config.toml
norm_eps = 1e-06
positions = "rope"
init_std_up = 0.0975
init_std_down = 0.0
lr_head = 0.0139
seq_len = 768
steps = 5598
Each number is 128 + 32 x the weight over its row's rms, rounded and kept within 0 to 255. Layers, rows and columns count from 0. Numbers have three digits each. The size before them is the row's rms in percent of the matrix's.

# layer 2 attention value, 64x64, rms 0.225, rows 0-63, columns 0-63
108:116132095132109198141200128122175079090119133145103169135138125109157160110182135108185162127134122135126174149102130127175119103090126201095081188136108118088159185074124100179121134125110165
090:133151123099148188170158144110129147110073081133141144130123183163150128094089122122182110092110190135124154148127144137080133157095178155109086208090115176106148059183120103122100137087155143
097:078124199124091105104148102132103157108137120150156123128085029144196124123129164109082163116117119096113157080135145143170122151181153094065162111091147133125134198126119116145100157077132146
087:100163167125145134119133108145089110129086116093152207129057128158204126120096120117138121164150111127185136096061113055129108050175107148101125100145115134153121163183114140143091106106140140
098:187123115123148172143074167127160133170115135142175120159113099121199088176153136153084128156181116160144136131105113146082160088104134175125093082124200108095121083109181133105158104128179090
094:118092167129136144166154150097169162155072128101153149077160122108128027141162113125174150127148103162179081177161145083153115199115113154152122134076126085108129100120111135130148171173163128
096:145140145082121074104129092094103115111136106129162154143132168099163115051125090119189153113123155152140139159144100157149161143197123162129063116144148207059128109134115083186118114082134146
084:121084156118169110140117091173189104115104130100081132157065074190115121198134133078112131115128143091162099160101190128127139118103111092144140068149155140051115113140134106084095149126145168
100:125107181135122109157126135141169149137089134098122136133144061141149147090160127132127169104162104146089181145078107209129182094137140131132104090101226089148080156117101175146140117179143091
109:122086153154140114096198101127103078127079156152139181138187151130093084096109106148154134072187124126065159117154150125157132118125147128122169196087076079154129135123142081140145153180160130
095:128108163192159106116127099132127136159129138076147126097064104082127161085103151092145170135107096160130143169123136113153070118161200096092084176149087106163125167113101118140094076087183093
095:103114168112125155129139155130146141086170148094076154084105166066117105161099128124123104077122102134167146177107191210099207170133116150113128117099121077097140115145126139089131180106124181
097:080136151126114111125179089097119161112093177133129158095137035102178120112159025115147132159130110119142150063132144117125146104124134195093149166191161142143122085133102131141138113105100149
095:137115139092117121157128125122134146088141189077099109163111122134145143114149147156085118110134169124140121144115066150190131202131205092187096133170132123069124174101132143190085151174154171
096:104119027145131153164132146131161048116123144089102092136129157116136131198169069069172145116133137122155170137148150157154154118109128136128131154095158101130130184104101133140059109112094184
099:158160205144152162116141200119100147181167134113144107169127114179117125094130154159117172111111137116128131158111129094057058105150124139101141214153142113089163062169116148144100141119114131
116:153234114128201098146114137136084113093097134139103144118125163136160111123136154113071094159085159096139136164131114112154140134070144203144155117094182159097165181126140148137154136184123104
092:114176116082098179160080141151101130132156132076120108127134098124149173166119178129161203100125159103098197123087166110133078110120156106132130119152159136194140098136067071142126111184155130
104:058161127105170075151121184133107130106132145130153146084097090107144140163108098072191137129192133093104098172121080134139105083108170116092083114137122141089169079104122118183100165090148144
100:158149133164058150142122198071074116118128135119200129094124094144114150114084107183165142074123142112147111151171106116150119113142112113153067142098185155190113146150149117176131149141111187
113:176164077100193094156128139145170035159120132178145120180135125147128099133183137116117179126144096095169119121116142132140119101154093120136150123155026133175088110083105167109125123119126138
092:146131114083147178104123102113088105150123054149156084120110088124141132087105182137135186168195137105088105122141062160124111133162105134148110114116159171143106169196151141108201110120088102
100:120129112161199128113142137056110102067084142114135156079091110101138073160123158078103127144148210110168099157083146146128090126158047142092141104106104143136161112164152112119150122169139124
104:178114215163141106176130171139142130112097148151193129109182140101115173116137141118164184118128101124120142102142109145116168110111114161117135063175089111095140167141162068092114137157058168
099:211173170128118120098088139076109099100154109096129166178064135089174119049121140125152118126162061133151105120141137132157086159101139131157104103105098051117118154111095114153133168108140140
101:148130127180123081087121151118071121105157125153135086186118167154142130118151098126082095111190212168126120181091110129112121116192112129143094156086148100145114168115138114166105202169109099
102:124152089098099067127167134141173136122126150115113139132131111193120201152093151194150106067077151137125158116116196160102156147091136165113078073096168089148096115157163108130125091161153119
099:069138115106096118144181104120148111171069151165183145115117140086139110099091150094091111128141155104125058121141158150138163119156131172122137110140139119117107103169131089192178120140017104
094:095165116166110071135126139130099097127120119116121141144188151136144151081119171181131127087061084083072072139156155138209128120157115098135177103079143149135124101167106137072129084121166161
108:104133162146114137091101135128081142173137148067137079105127126084104118151181110158171129151169141097099080144140133156118154053162157143209127150168106132130082136148155112061119118164087187
111:163173172106127155147112119141142145190108110105086069072154137070145200162132157082177136110082109123137093061073110109123114151115109147170098156074091093097126114095115153128151094138111138
092:134206138064155131109119155110105106147125128127138134140192128162126172132111146094157150110150116177077138135144057097116144178173102104122170137092161095092099144089167168155123110091193187
099:163162123116122172100139135163124095121169175091096091154072149140090124151059103109160126117137115067169150095125117090099188129178102178143122083100109158129173158127149173129107154098073182
091:114134107104187176160093151040137101098147138135132126166161110176127152183164112101147097109117111127150051119174166160139181139190077124153115119095079136141116159153133167151088139093135156
094:139163149107180151118138126135203122105171094145088135179124143124037168078170157198136111145168103121110202161110126131164106160125078120142149137158133119103115161165132186101126118109151127
103:130128049137158089141101102112098164112047136136152104113138141187149069122143092176132152090097095112147155157116125143091100109122107161060091062068155110118140132104139130169122157118165175
116:105154116117132178132094107147108131079169152180149090125076166158144114112155121167105144136201136202090110123123158167140093112127124115074131217089139165157168084114124140128122082183124150
092:192129184121189153148154083078143162159140061162112147140127110142089119171121138097139104132122125150087166105107101175140164125124146171187108117065066130099120143181110185142124130090137092
125:176143101115111116125131143143118142193157167173154158131157143179129151082142068114083072148168145009138100162153131131122069088141124128165111148127135060132155113125099143123115148141099147
089:158124077172128127141177130092128165116138198119118157149143099190117138189125144119108088054178093183147134145115142112117051121172109093134162136122147118074103162116131116188123095120114076
106:073133084062164142125154188149181184173142129110071116116132099064145074124181129149143150184154121070142161125176155088145121132138097121121126124127171106171142117132086130081132152130125174
106:093157113108097108104077195118075082087194100123057134149145118130139081151167144152100063085106126107130145162129158133131114143119120123145116102173150139182115163158189125146155144063088149
107:118097174136143175110066153080135121137088090131085081181115145061138155110081126060104095077143114107110121111087122145140170111144132187106094132120145134140122136143124085065141180087080099
092:115185124143136156154110091158124165109072173124102169142127129068121186102119149146055145169089113156146148171120105152149141128107077116174114107072140112091143146072175092104104056137162112
092:155085142138087157081137120081154153127138149105159138118118154105120172108123174169158082122139172074098136128095189135085144117143111027171146121089168106077175154100093085149119161128095125
099:178128115188070139166152137130144198147168121147191165110089130156148142137143159072138157151122135101124113179065140092085167170085119105060123105108133115131128131101140124079097100149078163
111:152089091139114168155132155121141136148111133077120091081097158112131125194174190116095158128159115144111126118143121145058183143126136141108174194132128145104142114101151104202193061116123085
103:107134097120127150153145089137137135099198122106182150113116170096140140129174123140059125095097103125172134072144103117079155163144080107109098120146158089141059083132177118192139058164128157
107:146162147129112133137148145172155114133124087108095194127142149137178135150105095166110123128173111112132055180122119109172151131170168173158085117140172178113111157137071117055108094157196167
103:109152108115105139140100119116098094076128119115116158104145112134047121162026149154094178150107157112110127103104171130121146129184141112164189142077135106068160142115111169150054124131160103
085:179140144132138139177128072060114081112135105117112124157131130075101065173099146097094116114095100139099102155184156067179179128114075091132110161097131126164146186134136120102173171103114137
092:164109133104092140112142126162091096088057147168178081144156086144129103194145180189110072164084135120085155156103154114131113185139162112141109122159144134126148094154142183119104119128181079
096:161137069167095167079212111126139113072133124157143157081125075109187173204145081140092106178133123136079156146097115143104169092121098164136133126120152155152123155108122109095145149109154100
096:149100104103143144123138140186120141178114149153110147111077175125228161148077141105166103155118132151098128140099082140179160128170095075123114128121128090122193208140108135112089142166097135
093:093116130146134141130113170131129087125127155092161138071108117154073156134086128131108109146156103127108108059188114130169196163059150153154036155113127105145095163151143106185153144159170126
090:148150100126117127065145100141157152094166157142121091100103082134128074101166192087097125069062163108126128110140137118165184120155156151073157116089196100113116131055144159144165124144127141
078:131117162102160115112112121123151177193133123125107133214123150027133108159098109175131114126094128085109093161077144161136101119119114159095128123172120094135173155071154142126196154154171135
124:119119092141092078124131106050138130194117161160085181157118203180140158109204125119118183152132114110117142071120155142124126102140134181101123098085116149091141117140137123111105125171108064
090:142100118110146133183120089114165087051153116181059156085156125123130116129135159104111145143113145095120133127146087137108155144134208155104201124194131081126155107200122170128115110173135116
097:092106125157130176090104090134148147157141146083168202124124145103101087116093117153114158139096180121059174183157157125144113092134120101111113214182115133154128131083141132143112182109118069
113:104151148168110170088088096143117221075092165126144163189083078170144107114125110119123128169135079110127169128142172108131101145125062113149122162122054131108136122156092119144078106126138166
101:129095090105079191129189147112105171146099133084149100189184103122137112107133155149113133124128040142107159133129200136160091123119113149170105094099126159138162057168096090121133164147113126
106:167090145142136153139076143171140139122129141085129188103063110132131130155070077136045172139112060152097100124204156126197106125118126104137153142092142105121151162108122135133117092122094177
111:153130089083166086112112101162124111155082156125138132083107148104130050042127165091119105109156136090165163110092150169110128142112134111116185179193121150077085154133100112099105171115155111